config.toml
d_model = 256
n_head = 3
activation = "swiglu"
init_std_down = 0.0
decay_shape = "linear"
final_lr_fraction = 0.05
dataset = "wikipedia_en"
Each number is 500 + 50 x the weight over its row's rms, rounded and kept within 0 to 999. Layers, rows and columns count from 0. Numbers have three digits each. The size before them is the row's rms in percent of the matrix's.

# layer 3 MLP up, 512x256, rms 0.185, rows 134-170, columns 128-255
106:502509545535543463524521512403511484474426523422473464530548503587582595529493492468564550539556532461456439456438499551439474506498407458364498483409515406565537530521523494564561536562507450568483582448415527501447523573495464562506578470475504480529485436488592440560454533426431474522420399488405474475569466518572560491488498427492525510400551540475547432521488565461429510429461
094:384515545542494536544545530473471655543572485528481401527536455454571411456557461565539489553554403544487550473474503483505526576473519568538452536577523529533569517573536401491479602436592497457569497550535401422538536518450480361470488482473428512490489426532384441558473494611503577509602509461476444452538541581520449505500521524458501445443496505535596529444584466473534571454425
105:469566422497429502493416518387540531502435596518464556437485471464501493426475494475546520570516474529593496499463504500532547476535506466556508503566423574419503465502585522471523530514502446469551445557472426441479617512417441470474496476501557482596514554625444586439476428509600467508535527529485478473587585445529545575422556441461536493424544542405472513446518533561470515554465
108:414509475421508514473565373497526518535515458538590552423501596510544441540531518558448522419499538452519532475503464498503487463619553485442522443527452561547467471520453513463486509595512508547488459456455578519475451503584537425487523465378501521533465486445543504437463474478511518513459559504594476506545449639453617462463397545471596491467418457467577465555541526535467453461504
095:506548504433440498557534461373459499506495550527424541587481592377442389509481509540460490435483497417509521520398495407408445494470499570471464557413465431459501489506534503487502520547436501523567526444473465437440550432495534476467501483468509520443567419415563620474531515532548536436431489534445481514485487496473572531400527570456596446386476561484434372391456531517493538449451
100:546429479483514590555469424567539391555487504448564449434416545617443541476467540485469474524604501522565530474566542508476471509525543483529427514600456528529461447523433543423465515489436505545463494580417502535479475460578594456574484527488533552466468485533482487577438502430518548562440484482570479464592558510541554443561538542561486507545612521476487455504448417545524502491493
101:552536423473419569458560479550498426569391497516439520471476580504537449615464554424550489493477467565423529557433525535450564496482535474461451485521450562513562514584535567480469402516479504496505430546530468523440507576473567556524454382456553563446512604566532488450474456553488495455528498510512682396397474539454464514447537403568453515452459474495473443448585533445554558460512
102:412501454428432468554485420447512520435543429588504496481593489495452486518495420524489569547487450564449412432507488569499456516485461486478480455482454486459532560393459660497484563531571570609590520474454447526495518554483533479483484443576496516551513594484554507485528399449565433562481563425537513467519521435511414529448546537488481494529497497476491432479455549498425535496484
102:456564401500478395451547464584543487535560526568489467502551471505478543524540542521486543528506516463444524523475517532468520448494482438409502610498543521562501429443452524482557536483566463501467518525509528490507576576475514484507471586479594488497424541505475483470572442428522467503457523398480483491538613581572469540534596426449460536434459569503427510431430569469512526528501
104:512511458527500514538452502442425460405452419520462581448511521545556499483476526493460500602539507492457525450477439448548572471498484504462466487448543513442589477472529433481435541493549550558438473549572499431507399463433490419546567479357500484550516539476550431587437551404471589500527550512511466548504463524462518432455476428490501459539606493489526417440550482481477522502496
103:543471487441502433517563301424493510496470468499507463489485481507485473429471489441409478549478508534568493569479541510439545555506519425597487435407472448542474504422542496473506430481449552403503506491494508497521493518477489476425528502610499547455500574477527542451497503534430557436559439548650455544617563557458455442495451542413464574540525513519496422485482525442485414507481
097:463430505566555458503467538359556467533455500430468542531532420557475427495454505442506509530492484557568450486447523559508488523501528506409494584482442466479507487549463462490540446527458438523539461566447465515447507479475511548421489480581488427591513549519576492500444533514517505415581483436530566627608483542516473564513520607463560493460528459555505438534576495578532462466472
107:504464652519462500478475515404526489525564462520435505479407506537449522455453535564469544532504465478444580501463495549459509525495408513478485444500455490575489487554504439466501474445516505480608477516510428492474408499564532490554523512497476506394529443547499500513497429548501508501519563555443475463531528579473484456552600388521361602427506494525512571529514521434495465407481
099:424422529449452482490563449518493501543495488432512385446489462462489452560506551516477500501583418473592425416514503486486555453502436451491482489506450502406489494462452479492487482608593571461491557421497568467494463461491499567522465488488418535579476475520495288590487491609453535572501445480456560494415534457485488515502477495450493542518504509552493498501468639444461535423555
099:557475411489455571539498409514460484493480421487563484482418489495554442429526559572435446435487453438513464440444546542392480486442442458452469573418543483457514453541534570539501430475564509448500436415591577636506431502478598550567474525486517543430593605440400509475439469471475553522466479472479497530508515493497536439517552469484614528522543562562478542526532468547540487512515
102:505511468474504487536520523476477539565452491495504529530506463427582549496606403420463401558521480495534479513538512562434469513542459547559482469518492479623452446506508544456443543611443487491512576400556567516557545442498473511487587516554566538513525496549562508551460542459564522477422438523533516486564573495518554557519576437477427434478538557445527520549415491490472583536523
098:604465491489451484572550557512632435454639517494487414483542443515544518467501466453535587551529527360582484512466482559475572500466382527477439528458470467474494528618503447505459443441489462516584494483481595529545525526446494499612445571488516533518532530426526544492490492515479516446476407427532580504510464536564437532571540470553483461527467517514434505477470467498497559526471
104:471520591459494556526540490381481460445564528488434521530539476501466460401563566444449546477533416492475539509528508507511437496453488540439535449442565501459459508537508547499526489513536497565465440450479476502453569541434599400440495597535580578449453559395536506543507494544542423482610433522465424469468503521547562519550528501558556402474636516525417433495615542480527530480502
096:430469625607574465514469627505485458522513492487491488473419502456605520533473546520475544533444487517497531502462512566539468584532463478548508520497506431500477483559356440515534379573489454483485442549489589470520415483443543502452414440515499465496467444542435485577598563521478497484508548376466481421484526478452475513476568444544471511501508576499538504498574455516464532456423
099:507454421428456497462550516435541518574357458514541372456426532437514490522427418515531517557447450473511588603443503479411440437549566492499452539561550493485386438374456473565488444504555513478496502468582457455419438455478508487511537553462456435564430481443472504421495546459483516498498474458495465522528664627499511514496503542605473430450516447479517595422472465522570437435558
101:531506387433507607413429509472494554463437518422587547496519539480545490468464458475581510439496512474495451518379444467513514445483492550521510502469507500466497449504408513455485600540498476470572496462554476522496441425514449545594389516416539568551491461561476466437518551519500421531383466495418438447448525439425493556499523540450471460544532544431469544388462485515513479493561
107:568525491504505504649492489483469541488450460444442548462421459551547503473468426562563568547502500475473433575544528461515529517529546416476452547487536519582406544610480455546491480572530560575517460557471529439442475545342495564467471512529407475490483498521460456485543548459549532489548526578554511564506518434504368510414447507586484526491507543546425551520491528538559458562442
099:388513477463545545485505557503482429500468550431590496511526525508523510443518506462552574644463412484591449496495609526483485505544422420550613438440572493510463478582535488558477512505603559591545485429577482513518440507471459525501419486517407520458470450568554364538476583537441518412545464483459559496445516570536500482547493441406453411549553483567368537470443538488502449546593
097:465498513530446463609620468590513491593507413518474458396478437555469586510456617555448454455468485494527612550543471608543426435603478527495448484461480476492479521502483488501581383568484472510494558543531544454503543472556463467467513499607352515492569464402578459529538466477425501527550463478501500556528518508458521475517498452523382440426481504485435505567500561549438440539411
092:508461491571520525450582483559509508498511517526477458557464492515425476379470607441529397403446398423495493539504477530488538499540521389508552511522509532441492384424519372581520544507578458464511486505456593554461531494509575482457463420402487480468508549512528541527504545441454444525506513528392515472527473480459553613534567562483520421515570515511408532537484582494512442478506
097:456456537545523598507553485423451504437463579446455465522525521509517474487497627538411519554464497534564544512465589485505612466437482524485577465545524528460424447448399555560552540607523444455496459485557494556500433485492530500588476450547568517470453462624482458524589542546472559552487543441468532507518455456494431564493474552482581449530498549447549469482474504459563507456499
104:600501513481520511577524490405485468548511426536520538572617512467481536399483490448510491567563371453479536462521554530457461498521570479473471499541483480577477454500530567461536463551523450487592537561514438495639418449468573488574597563500537476481462484500521446449444427555498471563413515544507575466461517477550567542454493492523553407456466488551525447446537472477533498475521
092:532556520480459467465477431502488510474557519520513405467539542499532485421523480588530431516509533495530467579411560555598532550507595494440492447415412453472466429485422481508548505472421522536488424505532432502601425427476465577473419564492525489527468429508475504435510547470493536483550616473531572502479525503449600450518619597468413426542551508586543562482593546557535586556456
104:448465463538559457490548482459453658495600493499482559502516470536513532527447435486515478640521440521387479476513416558445547538573463535445528480516470420496396492592345606504448551494462469476459491500573548498515477553516448527443494536478444456604518511550480557496479538430497447522448423495482456459548536538463553536528568513392556567517532533471530434476478559469484485503482
089:491418594464532443501455450492533496453625499558363546507408524516538487508464542571552517418464452518533457460491515523569523445453572483492592545564559521539462488476506522470526511539513533606552468527469435504405509492474600456537567467568484434569484552483414512471446489472467550515524450538492474500445591518381491486405477497534505571478459460511555547525434495498522568559498
092:498541535458540465468445497411509497513438443430496535587557492551510510475472424406435497370514502512521514601526412597464476530447528571531473470464530377505540500484476454499537488520472564487446443462563457596441502493465499421562535467433467613552542541471583444472435542513388465552534486535488490447480494480517482557480479451500520426540468567532407509546490527477508648479619
096:550380537552403506507439481547570536533557486524545468506366505503468518453496547473451465510443538499418528562475524443484447518495371508433523483494375472594526568524495445552392478574512534552546496476545518481518568501507419519449510457501448561504489534485535514459444506477490432424468585515447443549458536463483490491469515525539485462467513475591542441450539507511600463464516
099:499615509501543545417490523486587508481583514443565422434473375491570467550445436499488427485510441440451519511512522509549456460501553528399441476473577541514470569559494450395480492475458414497412491493585530377545457536526481508499499436483490445437511517486429408499414484616456507577435445595481432415484504452530465490508464453521380525485569504515521549528543476520487530559467
091:493461417482460523500505588534449579497559490552495423433570491543496480611499472572596429494520561475497456520557569486434527515451524478504477484436604396538579449518536488546471487493497462425474522438521463508562566466515488549495498516596470427485527466475526466458516442451637576486504447560506470471504475491520513399526506570447494541541512494480456509482459484511497524457506
102:531661457545502483456461477482523497571513488575554511508469483563603552496600444479537473458438529472486508446509536546461462446631583584518430454561558469504540446579447435507586397477547417507506403587518501473593511503406506508425510507518505523458551555517462453441574458605436586515358487448515548543528564547484468438443527446445526434520480507465436563578507423500501559461399
102:495585519564410548478505508521521508563516489538604495590539522481510439555425540444538410455454500552509509533549414500502513551494529435491414552538539506484531486516487459465447558477501552479536489551559519454426594569500527510512523563469457426505520533599505447612534440578522494493397467451493607502428549489488549439429548525525579390453480552481525518513559571521439557519552
101:544468411487571470569493508558516459550500487483453431540542404494551542512619641526476467489482529416563480555488516476501575451500410551488459552433581575454518487520454575469462454568526538487518413579517558466478529441511563442491545545497491489480566528440458484483490481389576495500522505421555505496442436537587510550504460478426520417501522474513516503529399457583498494623539
# layer 3 MLP down (transposed), 512x256, rms 0.0866, rows 134-169, columns 128-255
102:486612473499361467427461475514448502483408451496483543407463489520455572461535630495473595494549471513525465480494506546409495563378556415510503428481491405476539479458489534471589418472402521523477570481456556382459538513472586477499500458536510504502518409457548427529500449462529566440436459455448461449426571607536510483512515439493567495513507536593473505526491420484486443431569
095:477488494573503547434478445456447512482449527428431556432496516425465448552475482408468483522507375512436553529490439464488552526572530480539450453449410449475515469562449487470584505523467515598574584444486589556507432496380536431501456543531524526470503532494508518450535533492557475438430569531560528463532533407506518532551457483495451564473469559467534473375535519486498507534576
099:541417522561461524445551503435506562530392450490470581499581455560614501532520453504555626487489455538464433519488499520571472492535519556521504441518543376570481560572498486450547532529386479542461481510494507480523451493552513476457472539457472471468580551543555513542493429465536515428442499459496444523454510489532565415463537513467547547438477412452495568478525441445527551513501
103:545478471453503461534664564420582478453510525542518488446496539394528497537468499420479494496566573451463397493524560520426554516478499567501493473475522497576520593423512482424457514492511563449471428472555461529583473504469554469433507510590568514540586490435450524462503549574466581542510501563468508524495508516499571568441455513479450525475548514512382507529470461503609529533513
098:421555528508576433438611578450592461530555499579510574509515572413531548527453529490511555504475445475494565513505502446494469434471424450431530516401447446514532484546532479496414507487455494566458496462514497458526483500569534491489604529541502579578493559470488502408552498471501491426509416525561540378538505509444571420449572517425529418525510480480489500431596469474474504550511
098:460507461465521521563532466537469541572452519520502588431512437396528554585514523570461450552421495560498541487564407532462562492403546524481450506452477485606543401505490491539547403510524439434400548576493517520556479429516497509593432528567469425465495489547482536466473497504499506523450420539512522552554534400453579615461425538512476540446484510598485440519513441513521492544543
099:468439552564444561368439524512367547448466455623447413528453599558544514486555467519470536508428557539503404493566517508418546547557466522591478495441435470493496530470542549449426464539553477451471492485371586564557444540569547442445475507506509428499510516522519575504501453477494485521437449503518468559484499454512583581578479519522557451485547481416481530493503479514571591457555
100:555539497578458442585469508512515517481535524457525570494539577583483540552533560453444492496527547427576533545506464505522497425466498457478494610463525596421526445497522545420505604511512378465545471505417456485568548526424480466513553455578525499557510538453461415487557472530551489609519567575547582517596596502464531495466460481513407520423388495522482478525517519539514569460474
103:530532498467496592486350411569523483478530484471513466452582454511480564515451434418547510494520523523394525517417452428450512534454522471427518487553516457499502500443504557495503533564554512605575422465530521537445462477462439415450488492455602574472465510500479504470543470518511422472536548594477462523481529577568408548462505472494464485497447482525532506449538522490610419591555
105:491477518428506446469429515513509542551382578479488510547485455482552444505528582548469480514569426494451466476475472423518423489426406563518501496508492429464360476509455438500562526480432531520418543539574530465603490496507420447496423497492463505494498447492484487517563491495436517493462528558490584506457560490418445449490550538515593510529534544529572540502391474466548532431478
098:443514470524555518653498468414413475505499535486484514490510536498484424504533423574466522446448484547545544486570487541552533596429507500452527572496461428426510383444513458498571494446422532517372530439622501438531455552545472531583526441574514524501538542491513536520528474487466509442426496503500529466517533483467474405507492522478535571509532553448429528576613490456603507432520
100:541421507452441414524486419447513543484543519476493468460521527487463529395435423571503585465430618505602438539578568539443569461466562544492561408502477540429540473529473471495444492400510467534490490452493413475520543501460453459520505478448418485487555515408491530556427569394481632488396472569498471530466420469572595495465482463422560494479493512462469568589498557599538487545506
102:573469552465560517505472393434525514501563476455475513437535547545437506467428519458475470567448572579431433553490548475534579487452487477438613588472582414465419488515436452474490520471467518430447515435576563499498544534463518495537499443542546437518568454537565486442551408529487619487485440527436494481508600558468506542517482522455457510535450483515494378493538489419448463418534
099:526467415423429436509460445490528434466417495504478464449463487456535460553591598435515440436541525605443458506485437545536521434499564490484340497492460561523498568474556499469571549439414555518491581438502490517448516550590529467474406441466490474472521520568540556494423547537466560576480492492470441528448482536439538503447488507512602509468500540511506466509553474515525548532524
103:488500542510459551571494470425469448556487471506506531453509485419469514353476475638546412515588442489525442481455431591527488443444474538504501493491531418498375530486551475441482422445572496450419438473534549517562604508454509532533521513501522450420504480494542512572506535504515488534612493561528634518447481477437470498491536503508564534498442421535599443511570608511547500522507
103:491444522440408566477427393451500446433573503480556528588477548429486533573496512554451565509384486466583531509519491500489484679539461475507486575433529468499419471471516459554530494587463476486445473579538529448551514530508400526437549550510577466529450451438492532542453422540506450596513555492432448542467490508550542510442614542544464487496584484471481476474577441441533518492526
100:539521512519552380518565472540474535513513507504440461516478444536480491409454438502464494473462514490582463559596497516431544546495529527479503500469445453500460472535506545598466535587625402518501498489520522540448567557466536536554574537586508537522511507512527462445559528502492452447428507508439557565481529484477494500506413445586428424532595454449553484440515505460476512421514
106:538562506503587586410535460548489528497433410459487443495515485423508565527417539448472532448560507491459577563467469456499554484500481538556558511414580528479482554516431560466400396470491488528507556349505515468523399479538546509550413603547503433546480479417504484525529553486580521473497549495567511402518536402459536433551424505487545414523540418578484496472493410394414521516436
095:561428540525560477505430515436547401556477537500515424486466436537555504467614487461385461513493511440521484485454504469422502469424409537448543473419518458476489602486502572598413543486542544521498496527440553579483453482529438484493441547518555411563516482559535492546473434426570515558626472529452432455516504603543497442482455519503492528488520533522387498445514534450495486542562
099:537486438425478566479605504494552556582560547496516529504440517498604444461520461419479429474572461541614430500544547499523502540462472450492538523577453450412461510499509479404535358511511423469527521473423458515404511456471491565511500566409525531501480487391437518481502474506395461444579436500472450537496495520505551525471459442578570478459495483460568528556522513540522534514559
099:539437523491532531421499628470412556501515619476520528473505524488458432455537491555445446503478513589570498471586550388466444414534542512526523490551561456457514456501450477513510543573438484485425501441533526399532466512520420437461510370387483502485453580440505587519512463600539517484456504458591491354373546601449539505510489537481482523475433529523522537480530484421587455537523
105:502448503523509546413464474489547517409529436433482486545568506457471449553489530564531448412449488515469488482536474472519489502590439643532512619478588649550487516497504521486446512468616474538492496480541492537578545491519477436627436417487487535533526551544433437525577455509458534554441450512438442435489466484542509538483484445460544496472499493527523462549511487576499570494479
098:476507476557498475571479496509472449373420501463451528519442451418583547478533507444486539507580487437518496533453591507532585546533456486494558569617522444513550530565500577510626536405468442464495545487534542513461489433470492403517558502589478523443520553603511409536453456491495459450551579427474506378507484494441518536397459480548432442531490436512483584489584442464525525485526
098:512476494434522564471493598611443344489502524540441414401441502520504547447552519513548341503459529527491452502523499511527567438474421537494514544527526528443499524531505517563445438534513490545492538502458473482510463488506461497522548458490472411570357419473514539457392514541407550487445493459510415508447541457476478526482520563548593528570462510545449468442552525521509528541493
095:496466573544572518477545555583481523533535511514531450514475433478444475496502570517502491495453499451475504521445500465476556558511573428491473596473472528454537432539548453442499491457561457433516525431460427463492565615473564518499483490472519471550434536515512493469486564484558479386428512504507508466494514600533387499515522477512520456653627524503477497556506609431530524582484
094:552527546419493483416533395556584479525536481530567482459544466451529575464505462473480436584478537622521517541472505484508459537492468462554466497480543489522490415511434378587515472466450547450509486492638526594523419507477474509519438526530553471398476532521464490472470591479429446422565457465469580469494526590489424429499417549559499548544529464448506472555543576484490465496533
107:492430411577525399508554484481573473490499397418467464483487545463485561476462551496537556503499468505579565431413525521556496413550586402556496499450432468492466499502505454524465432455547494507540532536567305549468372513528527537410472540596460456503507479511444552459501523518491448617482482547607543517559613521533463484571431451490593556433512504552575497438501467531498506539453
096:501528425458498499518509416556422476428484470382489457493464590593574457456472531578470459467508565521543472500494506517445476493518408474521397480494437520562521444475423421443559490525431505474441453510482511519476517469475553603544441428465530520483488491494509599549528523543392458500526508521599585638470511566471551547538625501415464554449520489534547570570494465565482541467516
104:484512512543499425488502559531458477461529477517448464511494511497485483481428521555534479462478532511508448537474415507515456481566542572483578566500420526517530536421396518594534522440472501535487439501489511513490482534485551534607428479500518477577600443628468545530476541569441453527456470453521492581597482506540509584515475551505395542517551507496533463599506564579488512617447
094:530484506552585518505459520466489568553551502543474541488390476508503519458545512509411491441488412515494543543506596465571559522482513490548579569554458547508527534598569517529539558476514552556617421514520427596450564495339522416509548491471505491559533529522474451623477397498486518495493467596408540444521485438427522444474521479522512515509446448401514534469483484407453508521553
101:533475506573431450480535432580492513490575488556535576474445509373481474507498456487529501481462404518467382438576605520488392423436512498499463578468506454479520441511493517476512543583573518495516428580398548555460410535463443565532486473472467491455472506518546488482493481508536422569445515451519537568509443553450554418454552525513526532505504495442491603486495524519443502471524
101:535503405571423462510517537466465509576473539642516396493437553489588524525532475543479470417482558459537508508457457448565429429532504617480517434441442569471544510538462513517498543546419501471431479592447421518650508597504476470473491591550474565490547413480518413500568511457516459517496526479439469423485579561485527508466491520526472513436555550513452482483524481466423512416521
103:470521461426497492472481522543466499467485517614552438587548445490485393454461517518463477485518562551497471418499582539572385504532514560470464443475486528497481551516548499404443492500490445699438454482505544436537488529473511468510476483509440482507444522483576522516469575446527554460339555538553556446450530530462511557488534499484534616488443497574457548538464635575589516576514
091:444577519446531552508471537448477492550450501520510504616390440457530487497509575389469545491480512529521563421487543402478528492508475482548510502559445510583469474517431481509494446427490410463548459593471486541497522515513485471483570568472470493524564538512459389545469572551496404554530494474541557522508476448523481484580528473624525502480547581595456476473460543510508506462572
102:526496468562369509504550422601536494495545587493507485497483484492519479490652426467617491520572492537535420474439517437508484460560465498460554388520581494516536476493490503510468477508526498531518535452438432538585510515508540390497500517421497461565478455550486469440524456498514465480505528498516412475473552659486472452581445461569519455476498538573542526521481553437505523453475
101:490469485385519523484462562542566460489500475354477496592520541451528515427456438487514516414501510573503547584473438450565543456417539492532485506483574554519420515512518460524500398396523474467513547453610540443537509423512473498377473469445534471552440524520445547522472594504497478512547430466440493544498486503478497568485544475605520510538442383436419532560512569547538488444415
# layer 3 MLP gate, 512x256, rms 0.174, rows 135-170, columns 128-255
098:557481505478530552460505428563455502446540476444491470525475477431527433423542527478507500463496413494456536454465460499451488511545496531501445446612433536549482476487526497493519482520508523507557438504582473530537480577492530503515518539500469498486511447609468474584434561397486574498455508548513517503477497443439531543602450427474523526475458526520617524437527521545423547596476
102:491560530434468406514503519538472397389486565508502524539442582559581584412531446488486505464520451518438462495584570442525523513529431411538499575480528555545588437500575573447467558425463429592554619469576430437501459554495472512523501509537481471448538425458429405465504566449613511511511550514521433476454430492512509380500508513510550443568488459442431583460406575569509462521565
104:547540533583496544471535558388546437504555548495512408500480540485569412488571451460373562447504477494480487523443567409555516504400570403502522442407553489463510401447539510532552447557473524436507521482496475518544465557483590584518479494451534450468566450552521437538526496583538564515534496444468559495432521559532481511564515471467478496529499472481500484577500543494539568471410
103:474484546460517399528585556431495491539519489516445533484453566522454496577532509516417408519523447493582544513465435519526485536458445608464467460390371442409480466523496479492571475551468466540568520560469573451547521457526552487547512550445586524465504419459570552427513485495587525557559616465469457492460432474533548521448435458513624557403481564482467512469504524466492473409482
092:537544448585524551497467575477511505533493553525434535515447454455418490485462465531445436473510538522433540569574537436537585485558533473508460515539508414501534562542423449524474357462509437486538434568496455616474416565528490511496546469449508493429499484472540582533460541551509456517512555547534493451518508545482471521556486530485369494550523475583507484540517477499511493402537
103:493440596586537607520556587418456502505578562512507480472526513475446430491499496485462426536562490463516519545481566504492516508499493557478518533505588453412558479504555526525507540532499485324514562541513476485538467473549461423389475499539468489571465478577469579516450608582436455515458506557596465565494512458444492485469573549508528404536603473481474529470398495501585547624474
104:466498525462483433514542421489451525504481542422527520548449514572501425505469496569491482564559563477541525448535507498537539457388516502526498554482565516576491537477602495463401481459479474477502487502465495408513458496407472443595491387458449493495524508494521463524481576445494508434501460456417569456525459503483452584593448424563464495524545534409596504576502488502465517479462
098:548470576480415441453517547426474510429465479548529508487554440494470478446568513526442482389517532569567524449500475570502511455528497427496502519478438531538476623472554468438436506576416524531542398469562455509423542535448554440528470599473432549504539457401528538582540615531465553438517514619501436458441481470470606572512527488563436468490536522484552464453498531544479439386523
101:493486566544470535511461460438512469565535421534516381458516448524424505585488499444496451499540555453579528497540481570440505510439528425477524495562535510498505593496476516534405584494403422434491548583444502581554405504508533459498522450486560431475497526493580441430502565457514504487568468566433557519508409530515451481560569535498446665584460462413523488472485583452509500540514
097:518483497555465503490609551614432477469496514521480489473491584527465517421377523475543449507455398483561484426527594448472564499463409447519428446526489498498472488479412547480601420564479395383521514493505496451551532477605553426476466496575469447471465437556496464512489627552532529445524584493531489482515442543507538557528457452466495530422504556495452564558451496497495518510491
098:478474460569479431435484600574516501480529543505466461506611504456573492486541529490530516521397455536511431504534585485473468508509572431482501542478454418522524527423504575490467487496521447509573550505555476515480505560620519548449511427542408443465514563520414574455510566452457567438463516505395443520539389460576485535524514595492505472549428551476504505443501534538426602526472
099:417582490518491475413549551485411416468476585410586550495430574467496466527621475444411534524490454633576496464413531513531536529457541557548447488525521491579523461531434489456427512564490498489527565468535589385575476491476443573490424501562551505442523477507576531485469510501500517554418539521459565449455475505549519537399557500509427429428469557511562394522480491487438538490456
098:469518377472431526453459491552423508542433550501529631512490505560596482567526453546533514540345531520518489474565509504500520464494505463545502413565406570540483490563441494453495455466530506446497416499488510497408490559535484478532543456433581422578503592473490564547516437437517463426523578590457406506531469421523548514572401505514538558507466399471585505388497444616526409511464
100:450548567470535405548456505600544462536577580590456594492552519518519485483572479477483510562475537516519499563508482424474530604527554468460499492526481556505556509433558500492537500538545438505471559569388511468444564532546414415503502564540542538468400454535578548475557489450524459446533397518507481455531525530404523524517519459575478517466376495495380548448470440450542414488494
106:478500485552465479589479521420532538474548507434567494454444514429550480506492479511541491569481456444496562438423458430495472569523397496428495444438544579499454461530512507437510644554529444492496521445491574523482500540420433486511445514518479559587515473439381502527481553446496524576536557547463523504575418621439626558522518433567449538559466483485494479485492589450510499566571
095:462436470570466497396558509459422503529503526515503601457560507514482454489485500467464516492528450483469591569476619498591480547524608479432518571448480524465478544413477562434557535496458461451431532522442504444529507421536577465574490436498453392475498537535543447501454473509473530472558458437484539510499582544563545403580610538447512660539498555481498528502482555467444490544536
099:439550500580518556524536494408440501430496401552465506586574485540538411531492494567495511434613467499462506505559518485451449568533527537427557458523593406462448473558500582496478435455528500563548481483440458401537503431521493389461531534444550501487487450494467511514554492515496415460562446543465396514532555351424553471416469567508496448575586506566442429458453487427553558497455
096:471577534456459479502450567595496428516456552464534462459511474578522464503447381431539454590517531461465500545551520517360555519480392564525503519453380493569449525517445512544614458489434417503609497490490478415516526487552498515503442446474474469554517511539461480603493538489446508573605509460535510482459473487438501507570428476591518519550572543467517561600478453442441586522512
100:413468508467454552490494454460494412539463466570409460498466443526476417490537426475488446505567530575506503506540563497526561467520465540503491557501458648453464443480464418466537483536494490533489529519381416457426455488462619485544536503491428448449545476486598550474460461482499557455523403484468579613444508594408548500454549393638474491481504554521529493531467507525436576624482
097:542402396506489499544494460458492519492561478414519503564568534469485516502463477477518494453487463499414396529551529493466496533539429571554487572507527537461474430417475577520433553562462469534519491427488475486467500514541545553490487442501423501510507452544478489481471585497485500577514554488442484458418488485494499529451496406529378403541555569567465585459419442425527449555545
103:479589454473488454621497563561511470553448499462550450478517495534569496527471464540537520506578636552471427467498471518518460451557452456420410488454468453505590454491517491523472490501449474570513455574404474438555415517447465489486574516549612535541472475478514522527436523517483507507495443465508446533536431527510522472439582486539541568436450538464414477499467605520525530511453
101:502528421507492507467610615499434436501469590564514513463564502532549552540557448486510462439408389504584468497437537532470478572554464479429521499491510565511535463593523466497458520525575523464533509509501455434447559416425606508520439511502412456474436543587564484587451538552512477495396513459436486495511515565519468533472478450489479405482519462508521513558436519503533531574569
098:570517456509461436517519561474531460480496562435504481524498602489553454504472476475493522574560561511441482454571502490391447505448523482550500499583545534452450524422537548415429513418528530536465552533493523620501485525519532462540476500480559492623467512557439492486501517455564561475452477560447516534533519537508489518558424540562490616530475448576699580511482512529523486435545
097:512457544552488458482622485462431496537498486467481480484563543443428446486565523526401423517479548434481495480552501521491518460521481429471526507541517457477565500494515413491561457521581483537535544501524425521422431611583583539419497509436562411484486544516479502517490571559573528477456465502467445513511552443592462532552491481491470492588551457491489500469494417511434489577530
100:533473486545551530501427555483537535488482522525536505505513428533453432522547621505522590434508468478498490347470490490499490476494544592561526475449453606560482462407572475383532523479483436554529525479519412464508545585407507460496515461409405462613530528548532448431503509510510443552533540558604480515524505483475506572542504459550559510463516519453500518503467386565525508557512
102:484491453466403513537463476554449436424593554575464532479496496529563472455494550497478413496495498543518556438594460511504536407519586578459483465411500553517454492513553508431491444491517565482529501498482564601471540503326576497524541544420610496458481514466421488552463466521447468479457406459440562488499442539557603524477504429488501457410533506544605441372571508491522571584538
097:491492414593544457481437554502489481500521518540497434462506461505552494520498503456445501541531550498491401554497489438533468545511520497626492596546624521449594538504459514480555507525588444436506480543381593517501563505529582349551538503515551469515585489503502482621539565587511520396476551433548470395493524571498459494474505452536496562505485482458459451451417526603507464515482
100:492491455517502524432424471519480511494498497488456479554423618544498511445557523500457510569382421470435566456585554481406403502527530588548453524466536534479485481520474600474569483528446491421475416421638441511495471541484460533518388512470541467483484519546482537562501409487407459406417582494564607545537577499508473466546470521418450497494492464495527493367581527609530463461468
094:580536467449429438523507457488589549535512523474464400469404485515454500584536542548463475420457484528492520435500444588475530505563495499530399546568444532525479587484402426508432512577509527515510530621435485620543493598419498553530580435529446440514522557490509567570493577537489503424454545520397531426539472480485451468372395502437435488389477486532494544515493480541484555516472
100:456474476583556477566501431531556457537628550560436512407426462429480585400521543561507440513481504477515441520471559521466479625480490573457497522463545576431406466470475592530454541415452553494471577513599628456470447500526531539436558481455559504555389472489527499545494480495518510545495425507550499449557498458403440473409518492559490495521456484441462484552545568527450494437451
099:515456517538471525561451487477481545558529480445519562501522529388545556422548411488455514499517417599480455412534510504493485507537467508487550485458552571542494559488424455492519415525502584566521522528439446597496573568467508523551423539452451477476527600507575423526471606578455548454446563423524465551539488517470478559581464504515366485473520512495440461527485491444452456504491
102:495501440403326520513537411481425483565527611499497517479541509471480641514519427492482602414473523490499485477470552446548475562437433479473443437465492407486610484499507541556493518574538583539509487514497590466399638576490453482552514567464473523561408495450523487563566601405522477538582534405528584551512469504561485430559493509610545485502496536472548561519457503488457480523553
098:584510408436488488524635563533535535443495527488515394493536597493494479487526556552527473433496525497462541522567484495443461545542459615487563557442478436472460550620457501513456477449471508478492519544475475471491538489492458502483534503561415454481446449513475429523567509469573500431499480575439401513428379398552557509437570526508459517532516539491536518513462478409449474583451
103:532475524530464424525494452455519469423486525492442560495449436386550473427458503442517443486583521474532510517536496578413492557389460502511532451491443488543473556532523544529454576524523447508510475403452481509532479414454474443520497474392459496473503513516514613492513478559506520547574476595412507512490544446493486483483576486491351530519525482443463537417506562629553463444517
101:474563531493539482477509531510442421493599491484572445606477498579431428412497452465545529388568527490444471526536586445411534544487475494520496523459529563517462495449456512558427473450401408416596549449562539471491524533548598521563476650562394524571488530474473508548493518467451557467542535529451463553538499515613455499533465456448514508444517503429518438549466432532611557422541
098:476507559513473516527466477544583519421571508506515577530460479515515556482420487458539501474514486552435550515394406510535446493491502578481535487461512437534447455582538528448471460511494450544506453476530375416489415518470439461510558495495434487476513506454484479561464457448461520508416533505513493465508479484452440459568431458476475466514552478508442428534513457519504592590484